config = dict(
    n_layer=9,
    d_mlp=576,
    rope_base=10000.0,
    bias='none',
    init_std_qkv=0.0354,
    init_mimetic=0.7,
    final_lr_fraction=0.0,
)
Each number is 128 + 32 x the weight over its row's rms, rounded and kept within 0 to 255. Layers, rows and columns count from 0. The size above them is the row's rms in percent of the matrix's.

# layer 3 MLP up, 576x160, rms 0.1, rows 406-415, columns 0-159
size [107  26 105 103 100 102 101 111 102 110]
[[117 162 146 125  75 126 149  84  91 128 144 107 110 141 157 108 111 148 211  96 125 111  71 102  65  99  82 119 119 138 118 152 146 135 116 168  59 108 112 118 136 124 111 178 141 168 136 109 182 153 126 145  94 113 135 152 122 119 127 112 153 107 186 129  85 169 148 144 149 114  77 172 101 162  62 114 108 158 127 148 128 107 108 116 130  83  81 103  57 184 164  88 116 176 136  82 122  58  73 100 120 148 115 175  98 160  99 138  82 102  75 158 168 133 125 168 167  90 138 120 123 115 123 206 183 120  93  81  73 126  86 146 161 124 197  93 131 115 177  68 121  95 117 149 153  93 149  79 114  96 130  82 113 129 113 162 113 118 126 132]
 [ 65 131 122 140 101  73 170 107 170 185 126 161 161  90 137 150  96 144 146 149 130 127 163 130 145 139 132 164 129 193 118 123 115 109 136  48  74  94 129 149 155 132 111 112 174 116 119 147 131 200 153  80 169  95 114 138 143 152 153 111 127 141 112  98  49 160 126  93 123 172 111  89 146 198  69 144 156 160 123 111 146 159  71 132 123 125 159 155 104 135 165 146 143 173 217 143  85 136 113 149 103 187  96 137  72 119 139 188 120 137  98 180 138 148 131 142 126 111 110 101 117 139 142 113 128  84  71  77 133 187  35  63 116 158 123 123  85 151 122  94 128 112 179 119 133 114 137 102 128 138 141 135 146 136 152 185  82 154 168 121]
 [105 130 110 106 127 135 144  58  71 152 160 157 108  83  93 110 158 117 160 158 138 143  90  98 128 112 137  61 135 163 159 131 108 187 158 154 157  97 131 175  73  93  96  97 165 131 129 102 143 138 168  90 136 157 168  72  95 139  86 122  78 155  89  98  61 165 174  66 177 164 131 162 143 160  78 128 144 116  97 147 133  89 145 138 137 126 118 134 166 109 140  95  92 115 120 116 135 128 192 157 129 150 176 133 137 111  97 118 126 111  51  98 143 134  97 103 113 162 145 144 112 140 144 149 120  89 165 118 115 118 119 132 155 164  57  69  88 138 113 124 101  90 143  55 124  53 131 113 105 156  71 173 176 148 182 146 179  78 160 165]
 [152 145 108 136 151 142 108 102 133 175 136 158 170 120 135 157  75  92 134  92 108  71 154 111 162 154 120 167 148 184 136 135  63 200 135 117 124 141 163 152 131 146  98 133 155 143 139 121  38 152 148  95 139 113  85  78 169 101 139 179 147 177 185 103  97  94  67  81 114 114 136 137 156 123 122 117 159 122 143 176 149 107 168 157 149  91 124 192 113  97 134 151 101 196 189 135  95 146 118 125  86 148  97 107 113 152 204 131 153  96 163 167 150 175 126 138  90 112 131 183 124 187 106 120 119 120 119  91 139 132  66  69 150 172  88 183 144 136 129 133 146 176 108 140 130 124 172 134 135  73 101 148 123  65 122  86  89  98 172 126]
 [ 60 153  84 121 144  96 143 166 114 136 114 133 113  90 100 103 121 131  66 125  79  98 213  81  62 190 174 163 108 139 145 107 156 111 168  82  95 105  97 145  95 139 106 113 150 177  92 113 156 151 155 123 152  94  76 167 179 120 141 150 124 166 127 158 101 127 163 124 140  82 137 193 120 135  90 131 111 106 119  72 101 144  78  78  96  61  96 168 126  88 109 113 119 116 130 159 114 143 116 153 117 178 160 135 141 162 138 172 101  85 127 134 154  86 116 146 148 133  41 160  86 160 183 169 130  69 100 142 170 181  86 134 183 158 162  84 164 155 123 113  79 131 155 152 105 182 133 110 118 152 150 128  95 106 125 123 145 141 141 111]
 [142 135 110 121 140  76 162 121 126 134  88 148 140 102 107 120 126 118 120 126 134 185 157 105 114 139 166 125  96 126 146 100  98 171 120 106 149  80 134 109 205 116  60 177 171 127 179 185 134 161 104  89 162 126 103 164 147 143  98  66 161 186 109 169 107 136 140  96  99 104 127 144 119 180 168 153 107 168 128 125  54 136 113 156 123 166 136 125 104 137 175 112  95 118 119 114 104 167 165 181 134 112  37 157 181  63 152 117 126 147  78 107  95 104 182 124 191 175 142 108  79 141 137 141 129 116 127 141 125 134 124 119  74 228 151  65  91 123  87 143 123 142 164 115 144  90 163 133 172 131  87 107 101 100 174 174 108 126 150 164]
 [ 79 194 105 134 126 139 168 131 154 146 112 118 138 157 171 187 141 155 128 109 118  53  90  50 158 162 113 186 116 130 147 186 177 126 148 147  85 117 138 178 136  98  67  92 118 115 113 106 154 158 121 153 115 157 177 173 161 112 145 114 108 182 127 121  83 127 125 180 109 203 106 101 175 113 111 142 119 147 106 160 141 152  96 133 120  99 117  91 136 155  87 124 147 132 141 116 122 112  82 158  67 174  78  93 111 133 195  96 100 121 182 119 146 133 167 134  94  91 140  82 107 137 140 153 133 110 143  87 133  73 104  19 150 121 116 159 146 132 160  96 177 153 147 146 101 106  98 105 140 131 109 119  88 112 113 120 100  82 171  55]
 [140 124 115 130 113 129 173 122  86 196 122 121 103  45 146 144 155 129 163 144 156 155 136  95 172 142 119 134 101 150 108 108 175 136 162 104 140 137 121 108  84  62 166  76 182 150 164 109 101 145 134  77  93 135 132 120 178 143 193 152  93 127 156 164  83 112 138 118  81 122  52  72 124 158  82 117 136 156 126 134  75 157 115 138 102 104 118 156 104 213 128  74 145  98 181 111  46 124  93 105 135 142 115  72 159  94 137 116 137 102 127  84  66 103 127 131 123 120 141  98  62  92  64 136 157 103 130  67 118  89  82 116 149 133 141  91 140  96 145  74 138 153 110 150 162 155 112 121 130 132 125 123 148 133 140 182  89  99  77  75]
 [110 120 143 152 144 143  48 150 102 172 134 128 153 177 126 190 112  72  73 122 130  92 149 123 159  94 130 214 158 116 139 102 104 135 163 155  98 137 183 147 123 162 123 103 141  86 121 107 105 162 175 104 115 100  70  62 145 141 117 131 128 190 145 138 132 135 172 160 122 209  85 104 105 158 121 137 137 176 106 125 110 102  81 154 125 168 104 110  76 117  61 115 150 170 171 141 105 171 118 148 122 149 144 181 136 161 152 128 148 147 104 182 190 150  82 133 215 186 158 110  65 147 155  92 197 121 118  97 156 110  81  98 169 140 107  96 116  76 106 138 119 149 122 167 139 141  97 105 111 104 149 135 139 151 142 136  83 146 142 133]
 [114 106 137  78 123 145 123 138 159 147 118 150 173 169 149 148 132 149 130  72 119 145  72  85 106 107 127 184 146 119 169 106 205 108  84  98  61  88 138  99 133 177  87 140 140 164  77 124  72 173 113 134 119 109  59  81 205 138  89 132 135 166 104  88 106 102  61  83 120  83 112 111 158 147 133 149  96 151 137 126 171 148 159 125 103 125 158 168 139 145 180 179 142 156  73 130 183 169 127  94  88  98 144 164 113 113 133 179 140 118 156 136 162 146 143 139 145 193 149 129  88 151  92 121 167 129 167 123  74 186 136 144 106 183 118 152 105 161 122  87 120 131 107 138 127 104 103 152 172 118 117  96  90 169  89  74 169 167 148 166]]
# layer 3 MLP down (transposed), 576x160, rms 0.1, rows 406-415, columns 0-159
size [107  22 105 103  99 103 102 110 102 108]
[[ 92 180 122 129 115  72 162  92 104 183 148 134  83 120 119 138 104 160 138 123 113 115  93 102 145 134 183 137 114 104 132 115 102  93 174 155 109 158  99 139 124  92 134 103 123 135 218 141 122 177 142  95 116  98 111 124 146  83 109 110 168 199 117 118  90 169 199 207 174 188 130 127 135 162 126 158 136 126 140 114 140 164 151 179 121 131 145 137  54 131  75 170 143 132 110  66 160 103 116  79 173 105 163 133  68 103  78 119 138 116 136  72 113 133 159 125  91  54 125 108 130 163 130 169 193 150 144  79 144 149 121 153 132 132 135 121  81  91 136 158 126  94  96  85 143  70 176  73 148  95 177 133 124 124  89  94 156 115 166 113]
 [157 137 131  87 132  94  63 105 164  98 147 113 195 158  94 144 107 203 122 138 138 134 111 139  53  88 130 139 119  74 129 153 123  76 127 167 115 130 125 108 125 122 154 151 109 162 117 100  86  81 122 151  85 115 153 154 104 100 180 176  98  90 117 170 155 107 167 139 154 166 116  93  75 128 153  69 133  98  93 119 130 180 194 107 157 123 124 148 115 126  79 156 117 149 141 133 114 149 137 135 125 128 123  85 144 134 145  71 160  80 143  92 125 141 121 135 162  96  93 122 107  59  72  64 170 135 182 143 100 119 158 134 172 108 138 116 152  89 142  95 103 135  62 145  12 139 118 180  90 119 187 150 162 133 163 111 144 162 100 119]
 [ 81 176 177 105 126 151 110 116  88 140 144 167 104 124 151  54 105 171 123  62 169 109 135 126  78 107 137 126 119 205 128  93  58 101 177 119 126 100 180 113 153 112 145 139 128 160 133 152  57 106 155 152 138 114 190 112 123 118 112 131 122  96 134 152  96 159 166 106 103 105 133 188 126 110 150 187  96  76 149 127 129 139 132 104 100 131 127 119  95 132 119 109 164  98 128 127 109 108 132 111 160 167 153 134 149 175 187 151 115 157 143 198 129 142 102 174  91 189 127  92 115 129 122 148  70  48 101 106 133 123  10 138 161 204 154 141  98 137 101  82 139 179 145 114 136 167  94 136 138 124 172 129 151 135 106 162 129 147  93 140]
 [130 148  63 192 126 119 106 208 110  86 158 130 105 148 140  69 144 144 120 154 110  95  83 155 144  69 117 179 123  93 117 121 129 160 142 119 126 168 119 162 135 206 104 109 113 156 179 147 174 111 131  78 106 144 122 158 157 168  92 115  79 121 152 141 149 147 158  98  61 161 156 165 116  95 119 131 122 110 107 105  95 138 100 153  71 152 214 152 183 167 106 152 150 129 101 128 104 143  93 120 158 110 136  98  97 137 135  89 128  94 135  96 136 144 156 104 131  82 185 139 129 135  99 169 130 162 116 119 134 125 114 197 145  89 166 123 159 119 174 118  58  87 148  89 152  86 106 213 133 113 166  93  72 148 161 134  82 186  94 131]
 [101 129  70 102 148  66 138 122 115  92 102  91  67  89 148 108 185  83 119 122  93 115 100  97 140 118 134 165 120 135  97 103  95 111 151 120 151 114 127  85 138 148 136 127 159 148 132  91 150 109  83 159  86 114 100 115 122 103 143  81 122 107 119 116 205 113 118 175 171 143 183 123  75 100 131 149 120  42 150 149 121 148 135 159 142  71 153 135 169  82 164 159 122 138 103 107  65  91  47 114 115 180 128  67 147 110 133 109 113 152 161 148 101  72 123 124 144 143 109 148 143 125 105 106 106 110 154 157 140  87 113 152 103 109 109  69 192 167 147 156 127 118 172 192 114 197 164  94 128  53  68 103  91 150 178 113 121 150 170 154]
 [201 150  95  91 110 122 154  75 145  99 131 194 125 172 133 135 121 121 171 123 102 164 155 162 151 133 139 117 186  95  72 168 134 140 106 108  94  73  82 104 190 145  72 136 100 118 140 114 130  81 144 144 105 111 124 156 107  90 135 197 149 164  99 106 177 130 143 163 161  95 152 125 135 134 125 136 148 162 157  87 119 177 112 151 160 118 142 155 108 108 167 156 170 203 108 116 139 147 150  90 162 203 140 167 162 100 127 164 135 143  92  94  86  83 127 103 115 171 149  82 168 152 110 101 110 141 153 153  95 162 177 103  75 136 134 162 119 147 136 151  56 154 105 107 144  99 210 126  76  83 179 117  76 109 125 104 119 102  72 142]
 [ 83 128 107  78 104 130 126 121 171 145 124 118 151 187  81 130 134 145  97  68 144  73 107  88 129 181 120 120 124 160  98 141 108 103  86 173 110 164 164 155 155 171 119 142  75  95 133 136 105  82 120 137 161 117  64 129 134 111 103 135  80 101 155 166  71 138 172 134  89  82  98 169 143 127 138  83 102 150 132 107 132 172 109 106  94 168 138 120 159 103  87 134 106 187 106 131 126 162 113 104 178 138 128 177 103 183  73  85 161  88 106 165 111 106 137 171 127 129 104 125 139  76 116  50  87 152 158 147  98 135 100 104 171  96  86 130 130 160 125  81  70 176 157  82 144 187 156  85 119 161 125  63 138 136  83 163 130 157 178  77]
 [135 119  88  93 118 166 103 171 150 156 129  68 133  87  91 132 123 132 132 141 128 120 136 114 159 151 119 179  43 116  97  96 147 160 124 103 110 183 115 117  48 104 176 144 115 169 125  71 147 116 151  91  74 112 146 131 160  90  68  81 141  86 101 158 159 153 140 110  83 158 126 104 117 133 168 141 186 180 119 177 132 180 171 110  47  85 154 156 144 148 124 147 153 130 122 117 153  89 117 115  60 142 110  47 151 106 159 167 200 140 170 127 138 105 152 104 141 117 108 178 111 189  56 124  61 163 112 145 133 112  95 152 144 151 148  93 171 119 109 158 136 149 119 178 117  97 111 154 176 124 127 125 159 133 143 111 108  86 134 125]
 [132  79  65 172 191 126 109 100 149 171 131 141 156 136  87 127 158 172 153 102 143 142 128 183 131 145 122 142 111 101 116 128 159 161 160 162 144 136  70 155 179 111 132 120 113 100 110 143 184  63 158 169 118 133  96 137  97 121 118 104 154 119 154  92 148 163 152 189 132 198 171 123 100 171 147 170 165 173 112 115 208 188 140 135 140 130 155 146  77  68 159 101  58 114 180 103 180 155 162  91 142 158 153 116 101 170  64 156 154 109 190 132 118 122 107 126  88 165 122 191 130 151 122 144 103 135 102 151 169 160 157 109 155 148  98 126 136 118  89  99 178 175  72 115 136 135 109  89 124 124  95 112 123 129 156  59 118 143 159  95]
 [175 127 123  99 122 148 101  78 102 108 134 121 181 112 109  64 145 100 150 144 102 149 125 119 151 174 171 115  74 171 157 113 130  69 110 136 129 187 127  51  99  70  74 142 103 149 153 113 105  95 149 104 143  19 139 154  71 109  90 159 116  73 103 135  94 102 157 116 141  87  91 162 133 125 139 134 157 182 161  89 153 169 137 121 184 160 132 134 146 160 161 133 116 154 135 125 156  61  79 133 113 150  90 140 173 121 133 101 121 127 156 157  65  99 163 120  82 117 111 149 142 115 139  73  94 161 149 122  99 204 122 156 162 114  87  63 149 136 115 157 124  86 140 118 134 121 118 207 154 148 149 133 129  84 146  92  85  99 101 142]]